Weights of a small transformer language model.
Size: 2 heads of 32 (1 for keys and values), vocabulary 8192.
Architecture: RMSNorm before each block, no biases in attention or MLP, untied embeddings, normalized queries and keys.
Each number is 128 + 32 x the weight over its row's rms, rounded and kept within 0 to 255. Layers, rows and columns count from 0. Numbers have three digits each. The size before them is the row's rms in percent of the matrix's.

# q: layer 13 attention query, 64x64, rms 0.169, rows 0-63, columns 0-63
# k: layer 13 attention key, 32x64, rms 0.155, rows 0-31, columns 0-63
# v: layer 13 attention value, 32x64, rms 0.154, rows 0-31, columns 0-63
# o: layer 13 attention output (transposed), 64x64, rms 0.158, rows 0-63, columns 0-63
# gate: layer 13 MLP gate, 128x64, rms 0.171, rows 0-2, columns 0-63
# up: layer 13 MLP up, 128x64, rms 0.167, rows 0-2, columns 0-63
# down: layer 13 MLP down (transposed), 128x64, rms 0.117, rows 0-1, columns 0-63
q0 142:080138145099168115116107151132100148137152113146137098121113172124123128077162047127072144188131137134119196115189130148131146132165121088131105100157083147136193091143168133089130152167072057
q32 162:076096167095139140084098165121136155164131133179135098101125165129110119100173097100094142184131158133113219129175133154131151138148101087142131085157080108164189089147175109108116138141078071
k0 084:107138149160096133131125070165166142137085204128126183116140113161146175141115162101136143122129139154154078152048158141128078124101107136128145123131136080106040197090113158124169130092114167
q1 079:049103117118159067080106150146134130145147098097147076133145167079091110089182099120087084175140119185128126110149137159113150141123109070110116102116076154148189107147136110088154135136120056
q33 121:166187083165116151151145125084148147080117116089127169151138126078174125151096142142171143097145078145140052137095132099164144121096137132096135167096127123099114164130089172153177118094185207
k1 083:176079146157123164178117165146075173091103138127078174098126134097152103082124102135113112090134139093072140154142088107139093068101155190149107144186196135077119141089143166123155133155120111
q2 101:194116074149127135190186101126134099141143120036111118119153115142143172119126180161140133073116139092142062128136108112115139091114120180123079165115165134087064138101087108175132097105136140
q34 112:075077149130125107112154106066075150153160103144129082156116128094107108160188128118094164191114170196113168124123123164123181144092092064147142093119085146170143152128135098107143100082124096
k2 085:096125102101121117089148158199196188105141131184130191150135176131147123089120123127104137133120087105141179153154120120124135076123165144123171105155169066159159109125128161125120193205114114
q3 064:158163107169089128142204144097160152081134099147128180197121071144161105134115182135181135121077125091141120138110121104141127122091119093143136153123205145149131147114110154203099129086161178
q35 125:199162090116089131160117113147143087082117119107118136155146097153158151102088176163176105073097097077128070108108122137100077093124128159119115160104174110079077117109083137168119065147166147
k3 070:115100188124086181154075109140098131126175144080151121143127163064143121122174077113106107125115104151102078115146155133164110130137198189146074162146172135095121119167086155088187118140119097
q4 068:089097145094160020093150134133109140121127122112123119099154097060134136096170080142101145146137141168069125131113124163134112140091150071098096162129093122138172154155113171083161139101088060
q36 082:120126117101163080087153122108097133130110137121140120131121118012131119143101040105127192177128153161109101116073100130134120144134159098123139101181183125149145150158106140084163179088142095
k4 069:051156140191067112158129098111151155100132142149142112116108113119135146110156210140145160149103131139104132079136134102111128125147124153067168143068140076191134101125183081177115087136102171
q5 061:139142132095131137159147132150106094142102152177105111105082122147101125105089118112048064133207122149128168142090120136081175138162128093097113083185149104108119182140211135112147122135166086
q37 071:132110157124134134147146080066145133184100153187134138112076138103124104149133174081106144152198121141128175143130121118097178107138146069121114068173138151146143185162152100101200165102142081
k5 080:114136083108167109124106174114132150152138129111099198176103108130071140134122103122165062096109098116190139134145121138128119178080088136194107155084127169133124099116114194142062146122062112
q6 092:061137143101168107099098149110112176144115113162106101094136130081110173116157058131048149174168126146102184120164167155147123173144110123115149094128044121120145122152144123068161144151120091
q38 086:067104137102150108111117162113132159135134126173111097108171109085122159059157082105116152206149135162092160103111138182130130158148129130113131121135055160169176146180164104071143189115111100
k6 080:098153169111135087138099112079150114169170114167165139101085120136087122140129135151080111128120134135103181194098141175140160178195164088146217070124136108174115159136154101128115129116106088
q7 085:116158129130108113079154123162126142204099145148134030096140077103131143093134147147149110140140179130111134135112176131120101139143141074105174093170065108099146130108194148125155153078095066
q39 089:138168130171140119177114119150118175149098137150139110125164085120094122167136184167165183120126125117129136142076155145125119121143163055111128140157087082084121194071218094160130102100151099
k7 067:171123158144109116114170126121122142098197138144147139111120081097139143182155119159076104197153124110131111162115068085200116178124093111081091125149099116083089095148140151093184192138144122
q8 089:154130079151047176159167098143157100119115144103071150168102148147194074137098123157177151143118136082130068108132093055099131143116076146104102132094153122159134144124127157167101101122169152
q40 118:176128088142056120126159064149129081120124140089087137134155186159185120170110114139153117119115119081127085136153126051101104121100108166123113170103181144140120118077111172201093101117120114
k8 088:172130114125155183205133114121145116117102165129118116136140116114155099122167102149198109087129116127152041147138112078152103044090104146146079154178161145074140168090097132153146129165118132
q9 104:112112130127113140100126130137164199089102156109101112124129093174085255101131184178112134137108121147145132138096146077095143130175107170144142157123081135129084124150140084086126103127170167
q41 093:153140115142151146113122101129178146076086139112129146129139111156108244106132195166103126135131121146133104152078161100084128110169141213156136174111075155115111144112120085099141126136173176
k9 100:061140096110099114103108139187091150100144087066096147157138170138131184138126173102105115169088051139104116087161133132124123128180151191147101119105150133070120093082145160107081158135118107
q10 095:100160179116203095111103114130156122174120120125134133089141210113144130150180140106090114133145161179134118129107126175178108094133157090106119081179151165141099182143080174118179083108125167
q42 095:120162200129186133104125114118154164150133153124166118102138197140134169138155158082093127126143154163120098120105124167168075094119145093109152075170125186131110176135082172136185088065112156
k10 121:092204098139122140112162055117126127114087129139164154115179150089097086123172181137149157104133113205171102173144170131188125137076117153066127122179154110119132155110114152112172140148113113
q11 101:131155092061132146152116114086173036168087157100125110138100133158154065172133118109159179093101154133126110173110144124127125174162096110086139098104128122180148073140084102112156165109111175
q43 099:131125097095116141122147120111145042153110178084132129116126126180146067145145125135141166095108150153093139154065134183089119177144091097082134069124171097172145102132094126089142185077118170
k11 118:118041155120123128156100180152121128100076123091116118145143217134158030109142112062138114173101139070119074095111135136145127128085122148162173142093141147135126149127089145118123115124137092
q12 102:090171155098080155076137105173108151162145141126156150153212137120150124131160134175186133140051130138096146088109180099099121131115118114191202097144134097149109150127110124141079107165163108
q44 094:089200144097115175099135123172109175165085147145139152142209146101119124112120145169184173108078122146090154097097183072103131144164155139161177102167100110136133140139131097155108123180160110
k12 135:111152153138086112110079133181104122155181140149113139135185139107096106137174119126171090110072135137159179135124165135108098096110106182193176039163166112155090127080091132102115145117148105
q13 123:125134136145096081068158169123137197107171172166097138139109135117155113105103105132121130156100145148143127154112135175180127204163139095120156080152150101110102172155081097102184085106205133
q45 098:100111148167128042109111151112175149113172160162109116117115136159168152100100160141165113140116130133141132171118136182204139142116125120163130090121182116089094207119061134153112090086186126
k13 130:118136127131106151072180151177060159107134078169141154115155146091144135137096117112131121133178103146128087201136131080107141187101156090121125122121112155055150199136130176107133107187164112
q14 106:175095121107105167060106132171159126111071084114114119132108155180125094108123145086100096140095186138138136187160042114109137133148095106148149103115119116086093135117075107184083146127090169
q46 110:132104145120083174065099152154157110099085077132133149142102107214110124110089165098113103142108204118124107179143071126103156103115078109148110112096156129122105120118075107183069144090111142
k14 130:157118150133096111154146080102185153148118121121174072127131132138153149020161131068136115109105137105154149179145095134162143141153087084165133092165140111141128095139101153155114133128027144
q15 105:103117148086132109138100166065062128135126159110167137099167052161107115165094135124071165155105122066105122069057095129139129182132125113090081105093101112154154153146145109149139132130165169
q47 106:135124128094112080148098137093089088130118145087150106138177055133067114157089106143089149141119141099143106079040093135149129173106101132111069149125157103168101135184175138164127117121185157
k15 119:117110150130153116147116138018053146159092094128119185137128071100128128115133140085164151129142108089168109079124139096083156128159127181123116183113128129100196178096150131122165124159139149
q16 099:144188094125141133206110122140082098125121062060085139119124101162159172136092123188135110051127133081134078118140124135118123104145138172141093178105127136070093115124090100130125093140177146
q48 122:144108125177109111129144100147161082086140179109122146131122072181148141172100193100135118078114151093170139089109121093104087123159173159160102137121165169151066138076155095175077084108113152
k16 087:129079144129180130024154115154136152138137148176134170089157110177065108129131151086126187132150150133090158156122173129137124156081087167160134070117112134129101159137142119150139091069108172
q17 101:050101163104168120121082146109098162116116128160123094111137157099093140116162058122077141202099122144117193141163125153133118162141126097163105099153075110140161122136183166069125132158086084
q49 113:088055142119167118088134148095084145140111129168120066124123164090090099156167077101086153177125129165114202122168100143114144145131130057096142096149112121177159135171144121069143159127124094
k17 078:174162124163085087165142102150155143097099133135106165104172136085168154142127177132121159113114140101116143108063095122102127140118115190110196162160193091102176168114171115192116152107168163
q18 080:151134091158107129148146125128139114143167131100109208125118081168151142141090186178144153041119119118135067118059120133150130145097171149124110179138163117136093147068131137135163102080159186
q50 155:068106142076136087083068158153137133154110141178139105113120133125087114097168083114087104166156132172118195118159137162098160115137098077097142089149111116174182120171158101073134153167116088
k18 085:089105120175141150100178135182086132086105165117123122210129104108100146093121155134174107183096193102115113185119134091146104147139102138162146160094107128110073079071077153117091116123163132
q19 075:163157133150137097084175181154109083142163118116127166123128094142143127088113142184137115052143142099102058127027112127124077122104147132113159181111178120127132096092105161131168127113177137
q51 074:099127179151101072097102194139147140142123153161127185078173133094137113117121139121131115126182158145076093160034129101135121112119118112175181128177141072162159123106126170104159160097147097
k19 091:141128124168090158176079059151111101101104113098098071182101110103160135094146154125193072164094112152137067121178098116135101097099097131121096185124146154094104128086108172123115106153084136
q20 064:108103099120129146199137204152124109100153074095133082158119142111086156115100139166171152127071156144118155129129092115097116182126108118185142093176183104084055112140064112139150114112139139
q52 105:061083184144140104134071155140126139128117157163168134163108102086046116124150078121104152207113104168115170146130111157140172137134104101149141091170115105141188144154169126097100168148092114
k20 071:114116106151134118069202094064126106133110096098110086133135141163137166161102178143071098159086121168130139122102140129129115172124114088082156095096041120176094128065129106086126143086129132
q21 105:137136138094122104091118142108136164160137143194121150134156169123139117141149098112068153230195115135130199140115146151158170139152103089124120076120071129141182138153182131083143156173121111
q53 081:119092172125108082152126101124198133093081152144137106135166127133075130166178150029097148224140106131137167159143137144134169143161107112121122091135111135145148163111190125086147120149166140
k21 065:077166157093087163118105109122084172142163158155177145086089128127123133086112121165051173106126153142107189122109151153130157175179200136135163142146180106176131129145138105098160134115126074
q22 059:195171110153101167139141133098147181113187144183112161116171170153153141168111130151096093133117116128105117134134194100117140115149115109161168104083122219115150146106101090175151113136187176
q54 094:115102098164141124176139136078151107104139159107103113133166108143081176160118108124083146189122105157142151126117143153146115164181172122165068129117070211137144191104160118076134112128178179
k22 044:170167137125120144123071145143063112109153100092154111103160161086164149115078050148102153116122109137143092111108132168177132143174224130106133198116140113098161123101143157125132158178108099
q23 082:088114142128097166069144136060155105156122165156121106150129138112056124141110130147067119174110093122090160121146136184146215156149133116176154095134126107204161154141156114113099179109124159
q55 090:077147111101090133127096123053205084152099106100095048128160134145078146123115134186108129138097117156099085108155197130111201110123123132163140140117107121150147108104154129167109133142121191
k23 065:134113162153102103170076165120138142109174105184131162085117126097125125089172114169132133127128140160075126162127198149068082116088145128093209109144120147158060173116123122078119121168152099
q24 093:066108143135159102086122114184117132122125119107084086117089085086116156084076111149143115214151143204112135078170148129104121165113110102123077156130136075124155099167148169105134116141099076
q56 086:095112101107096160103108088136173179105062116130069115121077130104177150116087093153183138206111124159095084112138147089132143175146115078127152165136147064134169121152112184136119138148161128
k24 082:133103101064095116130117124150190135139113134135100065141120132163163109084090119131129185164086150097095159075144144105097144131134064125188158099143140145214156141114098098117135137048105127
q25 088:146079203174138064107146116114177098128134141060115115105065114125139114114123150104131089132127170096144138144112082081126118082072088093128073169157090144135138117127175122128090051114128133
q57 102:174114158172150081106161107124187132112106163070115122120065148113154119132121161136107091124117111083147161123106109063079133114076123092133090159120101133096092126119153175179100032099132150
k25 116:178177169166110107112173132130112170101100158056100152128120167119116182090156142096135169057145127155187104128158151099059113082096128126096079175131129129113127166142167125131137080155125155
q26 111:143082127121093130047169141109102108141131113105099102122153124122190121156143088164171112145103158154150132106084107179169143155184118108098090123144119025117117080139105167089131106147137067
q58 098:139077136122123119072158132132095108141138138095085111140134087107169144166171092166176118140115179175136137103058108183151134134187097122103086156121145048100125093106093173115109115117102061
k26 127:145025139141110111076201116117143135154102076061086105150122149102160115119089075152119119132121154134121127162126091163139106134083145158071126175103105099154094119131122131101132057144173153
q27 095:125155189066163101145158065102087150167144132156163124117191168147091097174118138183101120136090105083160167158146173122182110093115110075106135086128120129159157103088138106069136144122117144
q59 091:077145157106152092140122064160100148156117129149153116147181172158085137174105168150101111138110123109154181166172172113161121089130122098117158101114113168136118114070177117116098189112037112
k27 102:109161122089170164140134094089123080166154098167147204126129182111097088130213125096139140134117107093140188151129163143148085095163102108130184061138101097203117149126131113125140130124137116
q28 105:118072114106119145132156146185125125115203089153188148112106149125119082142128075129169163095070158128154144167117128105144116163103080152151089078181084107104090128096091134115174085181124095
q60 102:168093110105076110123160122197104081106221109138160116096122137120096078140147093136153138091078177110144162148106148130156095117116059123148093089164116142082093144093098123138164104170136087
k28 118:172094157118119140156158120107132149105218093172117135152123100154136103143185139143204109111135169142167093164168123162149162133119106114176126082156098114082093129125053166146133073140127079
q29 110:225183114073182161090106148093164128051178137113141171167087115116129107130131105107137139119121119102103127095109178148143108149131120139150080120101095170116148137142178075149158157142123182
q61 091:213150148082185120060108179121153122072174128091164143117079096108121105122140090113122156147135130082110113122103165156125130133130108146134089147122082132130145158171162067095164156118121207
k29 125:173115099142151149148103171115093137067144141127121165219090119044175136101127131080112124084148094135154109107133132136138156100097121190145128178084097172079169156109142167139116172141119109
q30 114:085125063105152119054136175091160180153115128159154145109113169191124160135111132116101144164132124185085142097095104132152107151162124182089162114142105119114180087182151118056170124129149123
q62 098:111116037125120151061115163100136162147091115153122093073132171187134188155086153108115121143144128149097143111126100109147072102133122221106166144148167183106151097133144147090146113125103134
k30 154:071141118085138079098124140120173172162142101164162112069129176134091140121109142133056167154082109176098158106146164108188146116113149133107151085085121099148160085206117088105131100107147120
q31 116:107072103120112155094159152144108151068152156175137106105129126144177205070114128156128107110138109079097135107166113119140081099154130086109165056164098118149117075133112095125188097095178103
q63 100:169092100143110174083153106115138147064119169176141112139109156122127174098131098156102086148158099090137100108167138076110072124147134073121183078161103144178111082111117103155176064091146133
k31 121:112177133089139156052114130175093153107124153172128120128093156095192173125147137114176138124084093109088181122141084118132084120121150108107109037126134133077148108147121116106190143111183101
v0 094:127075135091143123161098075174113142091124092119111168155147106165156097127133140176095131159131110149118191173128134095171158144158118127090144167096099099076136121128134040142170200106160077
o0 100:183075109166138101173188141160159126167111099074104099137102083124141053124186149130103124082127119115128121170078107137153109141137158082151160162098100120156064101144169135155187104105105132
o32 098:181091136090189114110123127207074074097073117143142121146160082107136115159161058131110108129161070141139149148141112124204121107155115125087149073110158115171128169131108154131143088140104140
v1 088:105119088162132135154087164115142163121130169176185169102159163173096160150118143059161159189122206168174100098130068123124128126133111124122118149169151115103122140156162149147079101100183100
o1 103:083139141159111127157128149117104074130159127178097126141130171151143142170157134084178214167078147067121120110099137127151145158043086143102091152124131082147183146157114105108107170166101125
o33 107:128142123224099155151110167158126109116182122183097116102138156159136131129143120103178122098067158085130128166107119106137090157052135139135027151121143136102142149156171080132093128154119141
v2 102:103140112124127053188107149150107133155134096104174140164173093133118074104079166110105111133203131117103100100139116132137180116198106153123073092075133141205117088111120146101162122094130124
o2 084:141099125156148155114146079146177109136136085116099140183129120140144097108092092105127098121159118119124119139116184183129145134116153161173124106164173117103164194032060091182132088101125083
o34 107:172114195133139169082124112132141073113129123107096168139124079161156100058159121077098151094158138129126125194129149164124176155126081160137139119086153150089115158133115121147215184102155119
v3 101:173127081075148119155127136118160153126237146111152102129119148093109086132156176101143216187190110182134112112154099092111122132141075124090127114149133126107127147139140075125098098123160132
o3 098:166084142118131074129126100174131035131147099137154083149110120160155109118144159102143086202101156092143150156088170138109152133129108149102186084128084099150141176132162165142186132142119183
o35 090:111153111087076077118113163146200130141153126163150091109108175167086120167114132152208153152077142128139139147098160097131183131086099157100163067123143080076141156134120133094169113148156160
v4 102:118121105047124074159114081125083151132144150098125106152118139105126129171145109092147082161124159141156143200094112120113118160157135197112158099115179100130152113197174133129196083132130076
o4 108:175113142112118111146153145133072061080168177093134143168136163110137107121146086063151151115153110159094100113054178078120196138124136113145133108105056156127153143156144102177134156116114163
o36 082:170103144144094134155097171125049094079157108062149142140145087084114118159118115165168156092157131102124149108063141138095153066091103118168133121104140181101134114141111159139204111103119174
v5 109:051126118149107111140069130111146099099113131168121192088125111138043100090140102132154097159103140149076080141171088131112157182133174089140134161069157134156091149107080143120157083125130130
o5 128:110119098155114162187172105172121080141041137165120149112098141168150128121063117117109176092159096087115057128156156132067129215116152134084112116120149157125117116107145149139113163104136103
o37 102:028112107132102148176129135123102115169143133188152087112111103126135175135119097085150129106147159077109042118183146096119086180110130073126123121154148140103100148137090135154122170110176089
v6 108:114128191194105050124141142136161155114120143132095186119099134129126109128109130124127100113103127133120096077209114117140154133132144148114085118122073132191116149154057130121163179198157077
o6 117:116133124161152130117105047171121159181095082120151183122129118128099127139144160099146115058164091126084128072101165147095109162150115116165040141176147141176132141079098102138151127176131113
o38 092:088160105145169136093097108186127157129103090143136164094099086102128109115135129148161129100137060027133152121177161152126140135134140103118060073183114129118147122076127123105098171182163108
v7 106:135172115169123129192138149148121160106075136200157143146141172161119105158136071160129061130117173101179149082132095136070061121098098106092119125200130098073128133114124128120103107103122127
o7 115:121158114181123104137208114148067088134128164176085118087133151080112120122181063160126156161134138155125156166156131110145082117108109047139127139072076127118172124119095106084103133161127104
o39 098:093114137132124162147156134120058128150144107115145122073124118107123126168159067130148195126110098165126119079175061079090070140120128088134102178135097108115173117163155137090049165137113096
v8 101:132109130107086123103112163123205091054161188098150152095122180093066124105134154128132165112143093114104155136149111149126135088175062096155156159145106106119107165099178162162171111086113099
o8 117:101133116137125120123168161111169130101128113122140073063125151169145136165104199061106123109090138140106105148125147161084165120132120138038131115143148132143113087096151190131182165132199180
o40 096:147138114089188115118141080172171108081130164133144096087110193152113102100103124143144122111117149207091098144133175140114169110119142145057108089089106150083124054153156142080120108125172142
v9 092:094120144138090236149154152123150109117112157160162130159106142132132137189119144114089139146142164084120210138126101110118135099069143099088132159117107098101198152149071076115082136161126119
o9 107:147100143111108099100184138173134129099175125134106095080070154135116099087142096165169127119109185151136146063149091167099082114093139119131144188122115086118127081125115078057097099165079147
o41 099:105127113131174114099186174168120131148194087170115098086105158151118182165129051146098198174076127115127150099133107090137088140137155077120191171090129123107132103125118116120093137109117161
v10 091:092137200111161100113136105083105090150143111146069102137099122154162119164122137107075115160127097093142119128107101106101092105151178154120171131154101179102126171141075124088119214160202154
o10 098:158170159098083129113178108149072157147126194114137164166147106109095138143146084157218052114140108104088127106104127118135082136166133102151099158139085090163130086166104101167123093153107108
o42 079:170146113177121101166104065103120112174090090078142120097146084126129131198136130137098058165172116053136130124082149122156152084130182154129128168193141101141134101120128096168124118153132090
v11 088:117164155173082162110119174118131100139091118158103126108165102118087162124109127138147125106094155102108159148106083093169063121226143091118114119167114199150203103122171132130179144123092130
o11 091:085130130140150169084156140149102116086139071159137119093147123114131100144107122155125063161152088088140112153150063157143077105207164096162130109117153191079151115130120134190074158145163105
o43 085:108185114148137147093143185114128130114103136204123112109123172118135097093135131139060107132098153112152088148122124185127073069099171158099095134143084152089109101137107119141042140150175075
v12 108:170113183099149055114108127160110083121111071124161141160103107133120150123145115125133143093164098137193218157160185102176109113110127095064131152136123156124144101111105148106131193100175121
o12 114:155156113139122121109118114193096217091097108135106160148157155086120107159153098114139089111143130125134138155118157120175097032177098123099194093059130150160105136116104125134170109175109137
o44 099:148176101108129139108174112178163190114110133133119092166154160106108099157171101147120098077103092150142155138119153141219092132173105125093162089131108124123063147117137068114182060137120137
v13 112:183121162084108160151174169116084095160149143097184139090112130113134149084152068129112187163099125146144062138067163109097129130134168163109160118134189167108168099109115119140133067090124150
o13 123:068142147088122126148125139070143094112123196098088092166139113137116107120152074101169134186119219095127114124124111127092160141151116165131207056159130142133117135144103119101102117123078170
o45 096:069118116102088160135150177044173112125099172164180111153170120085124095164154110109091143174116169128115101103114124148161146172149124164114182080207140135112128102153136155137099113159119175
v14 101:151131202034122086114092080144135116163093125126130128130090154118070107156092110086152095127127126169042122113144126123109116104170129085139107186105091142094138133118053128127147150127122172
o14 099:121112113132083138135155106183106173135118152140124168127077188156119134118139085158123055072136090161090110146137114183116161143145148142123079093170073178135128109123053138068153126108145077
o46 091:080093138113103105099157044148088125056161100140175144117100087161122144162111096131159170116129114169054110148157091102114157129148152148088120094186109106139102124112072157084166119107142094
v15 103:130137134147132091164177160135099096092135163158080136079086137115075152149173114122139110171138088136106106150100088117093111116071072094087146123089118024135148139121116195072132136106124122
o15 089:103131068134045126102130124151124109111161161124172151161109149156184104160092059093190149124164117118117153056125112110068154158161155112120086116095123112094151149137165165114080123087150152
o47 102:125125079148058132173107118194137102116108169117126104146099144124148131117109088127190134121171092159130144083120103202059162134064079078147104144100159128080124119130157124067103134153139152
v16 099:156111082184124134155124143096102155045130076132157093122142170214099144118117119162139109123178103100145102108202139113086095159128111093103138087117182127190146111144107107089107111122166151
o16 095:148154087153134159158145098180125116128103143164081104145108131119124073067142100096161096142118186106149107139175117137097090109153074072169166097077099175073186163138144122102127180115135091
o48 087:176158092132110169175090087234139119158151149200156138119162142173143105122118146132146195174103117134131149160166101097171123122163091105172144132107161160096145101138179151151126125110140092
v17 106:100135122128154179092086156066160106141134190139131106084103141154130128141111096149143137103123121109161122128197136147160036139144189102095087152171106142127109135079169079169115086081163105
o17 100:072147169099120104129178145137137162115114117156146078106118151092153151163130158141084090142056154111143124164134104184128090135117147115089081097117107163180079108087183118138109187156113050
o49 092:127112113098131128150091148125166158148109118209120116120152139089089139144152085146140128160055212084139096110127110169112106103048152102104087166081124144123104089184123129106111139146064117
v18 095:115129093178113117106131111135161094215112163149129123128161126079106080113072121130182101110176106092133086215180163117123104177151124162138103165102152104165112135168106176142160147129130163
o18 104:144105083106134135080134094144177144160145108163170162069139096134153165135115129111131135157109053106115089065178166105107180120132117094155138128148224147159165121088119105185164136139150138
o50 092:122186129128150159122166152147164126125105133171180123125191143141134159103123191120095138136116112127082079128141124050177103101149071076150199061122143150137152097106123162105130142122170079
v19 112:119125104119131147100121161101121102250165131112132133123201122117113129069044152081118165106117136177122137115100129106091155113147096175098093120143159120088097164126088129158109130154152083
o19 112:086112160121102075108120110094190088184148102152140107137158136171160134107125182137096104148157125112125087080120114163165133104105118170141163099140137106171146134086048098106199131178067121
o51 103:106120165123167143088129142082222094159168103125156119146166120194099142135144155176157137123172156113134104109140097095120135097131178167174121103183191127134147104154070096174149108158095143
v20 095:110143114133162117095156075186149107076125199117136127162155122091095133078129102121068150116142111131168160091061057154104171144163106158059134142109165103177142105129149158130161133121166126
o20 096:176129175135152105105169044129104079077063129080095133136115141126141057075125121114095131113123113148132160122139167153093138150152065129158117103125174069145111140081118129117144115206123132
o52 105:164170185109173123146142159102137092042128171095109183178098139168156067103098121134102120082129073195138131137127106147073194129144107148143091077132102129124113128168132112151129106136133148
v21 093:172104202122163134116102149140188167151140138085107129172114148121086104087132171079080124142124103127194145121151132140208133130129097141142079152171169088113053104153154152149160116112137163
o21 086:153150120130117093108131135087121143132129111130088155160127104101160113119138200118120143109063064107120181141132181073104192119084131188094102085074133167181140168127127141124177134180172116
o53 093:171132156110176118123127100128111149102077101080152163152112086100134153133187172117136100089130113185113136147077197081113152110142100200083147093093075116193124099129152147143176125150137103
v22 096:152089142133148091105096085139138170156141085124055155135085111194153079089143091134144125167124087107133175144104126093095153135100195147065127077102142111162147129159142095078173144162094109
o22 110:146139148134113147142122078165071075170106125084155173205155106145091099114151100134158129084198120119148150094116162120133129134136096075123151095093088063141142170110183127190135094091137132
o54 088:121121140095132156132073066148072162167103132091154150179161073148153128103117086087108127135129066092136124100142095127108172082133134049152145116081153097140129133112208147105109098080119151
v23 094:115169128133134180124072084149129172112113071097152113179091091126126085149128128115102118070170131186094153109184171109132145145185103134122148168222142125130141112109130180100130083116155151
o23 104:143093145114111115120143050123142170062116084153101142122063173129083150081129108103053096139128109153142127156194167098144142110130127108133169150134110194149104179149068155116152116121145092
o55 108:139163138123120152078127103142124182108109090105049100091080092147078123089118134123085107152103138172155109160104186078153136024142160138115115098139113140168139172178100166121121113120118141
v24 110:089119098153116126109134129116159114161104048113097173110125140089176147126127151122154136099128153095135119158149100133195090088134119120157129153091129170101155186139183143056099123144073034
o24 119:174125108092174134126110167175133128127139149169146134120147131138182147161071094201139148122149135101138100128175124196248127156120130125120072168102137152136149139099163070139130131121134159
o56 100:165113100085161122120059127128125158160093133171202100113133122102102111181117190200170147133108141113174113127199165148198069166117150138078116132136138142123119142131164086113125108122124144
v25 094:162159177177103132160137135143159118120151164160141090140088170122194148149152140116129171061072099088095112066128174152140134109136162125102131133102162049130139169137115159129093163163125061
o25 114:097088119153144088057136129146198150095129136073107079138109180102111174079135161154145118139141146131185106093170135148091141136073093122160063162165124109082106135109097100086088131159138102
o57 092:136155100139107168078122142167121179118160126137184164094174134047164158125168137137202128126117035161165139126168124140108143111091088099142119142124090102135076100144152144067123117141129156
v26 099:088124150125214136130108135126166181146183063143183138106183102106128119132079154073138111124096136074110139117141081096160154148082181042138071138117139115128137128140154103108126132131137160
o26 094:119097167154119158123143136119118140165112146154134129083132151130143149167144138175161094083136089085090146124160127083166097096081188161160125080152120072157061161095178039116113136083140121
o58 097:084114122105157150122108140137176099162163124157086131117085136155166217125134125160143155099146089143087155115233179093171095144072128171150151141142136099126091134145138098087127132099153087
v27 100:084091133153122081141103113134124128152125176147162088080109139079137150136108077142153077115109073117093097119047162101111146131113195093136155162148124206122115144179092103161184096136112125
o27 114:095140125099067131146101067173076155140083154121118148084129104092109143158128136081156078137102152145076093094141129139130162168130172134150194124186112130117079125091086160164077116071110100
o59 082:065144126060109169100144175125096149184138152150128142119132169110114129215119124144125161117127144131105119152162133169054108168099132140152151101174176115143147057097078176148112145126085152
v28 092:141088121136142106108102082082119164154186166159153147123113159100165155101125165131136162146152153111098155116172160091105180187108131128092120154147133133161090133165168111068088117239104127
o28 090:174158183156145167144040097165140114124137126129125167136115127118078177112097223153171153091134136062137159116128135118111151140107142094099129197096110103123142160134150087174136151094155108
o60 085:147122129167134137145098106112135094145148145127128133142105178085143194121125197176173143120085148123177102087175159124082156116073061174114128180106101092130114186180149097162086114113159127
v29 095:162105113101132115140138142140119178157096139112123095126137107132146140120106107131140084160198076098109149148124087098154145106126252169154153125165147158195083158100065138076114153109125111
o29 105:119142084064130162115094116136157135139132105156159187145132045152102144179149079090116095149130117111126117107140164058148113167141151156117161132130148095134152174079129150125163134019137118
o61 082:138198107078115128148111114123163146124159094098132157125174113165066145170169086115113082189161078116100067130169155125100111152159122185151141167152123075138111161131138071175135157102124156
v30 097:112161048159138189138142135129166106135122086121138150134168123190140116126165146104142147121148147224139130081092129103156066118098141114133077120207140083123158121135146110097082107165088122
o30 101:102076159115087134151114153127143155183206089179105066170100133151146155133134092171087141175111145113194192117149102110155163103137107139135148144143109091162109131105095118133082118191118172
o62 081:155146182155120124105076148136115082170152084195123089146115156150153149110092129150063164147112135059109179180173132100165071112113155073165173140125100135115126141130117163129084147160088129
v31 111:109116096152120149078119132061186138102174162139158105088116137145122131120132109106145111119170125149127164181139122086070155102107094091146106135101157129116155173158103096162197195047102089
o31 122:098111064121133124158138109184130049129152115165183120076168171172128079156134180080103131180146093136087115076135088145156156082126139106134146105142153109143082080128120157115181112102130153
o63 094:114136118102131216177153092182130121147095128162131094131103174135143112128100166041177096187118140106050085086168111089147123121102110132128143142096114125108137066130127166131164146108146151
gate0 100:191187175078141088091143077114150180140136131133126105104139079134151117106161109123131146104174107153111146108089093119147112110140162152128190106105111055169062100148154085203139131106147120
up0 088:092141119120167091129108130162178075125141101185155133178093123097193150134142110123115120159117178083145105172135114090157067157112060154156144175147164074153101056122124148083140137127110158
down0 107:115216123153180100130136149138130164100113115087110172153105098106177146096155127138104133155119065156133123149089166008092113149169123155127189149147116153147123147146142156128160137117166159
gate1 094:146127153140095155128148122203165148092112106115141133061176118087152128239124123168138133115126116149147167098137135117117204132113150182102140097098124151173146178081133133162112155072147132
up1 090:088095127086139073122154119134107106047116066060165152105115090111156120155137142172148115127131199178097192122125146130157091137137138178123093073161105101102125134147103124107121088115153073
down1 092:121088154117133180137201178139063144165088126110106131180126093080172152123105136109106109116068150071191088129124104114069139128130085113148124121071140072152151088138115134156125149144117177
gate2 098:097084157132112092057097111141144127143136092145116015132161145136062114123153152112090142183108119134102146124113181113153117114196153108100122105159132138124111113138062112096171156186124154
up2 092:132140110111093102114128077060118172152142086096140092134117150085095075111138183160117115111107118045153131115163123064152096079137086148166150128185149189079137116120114159162143105153100152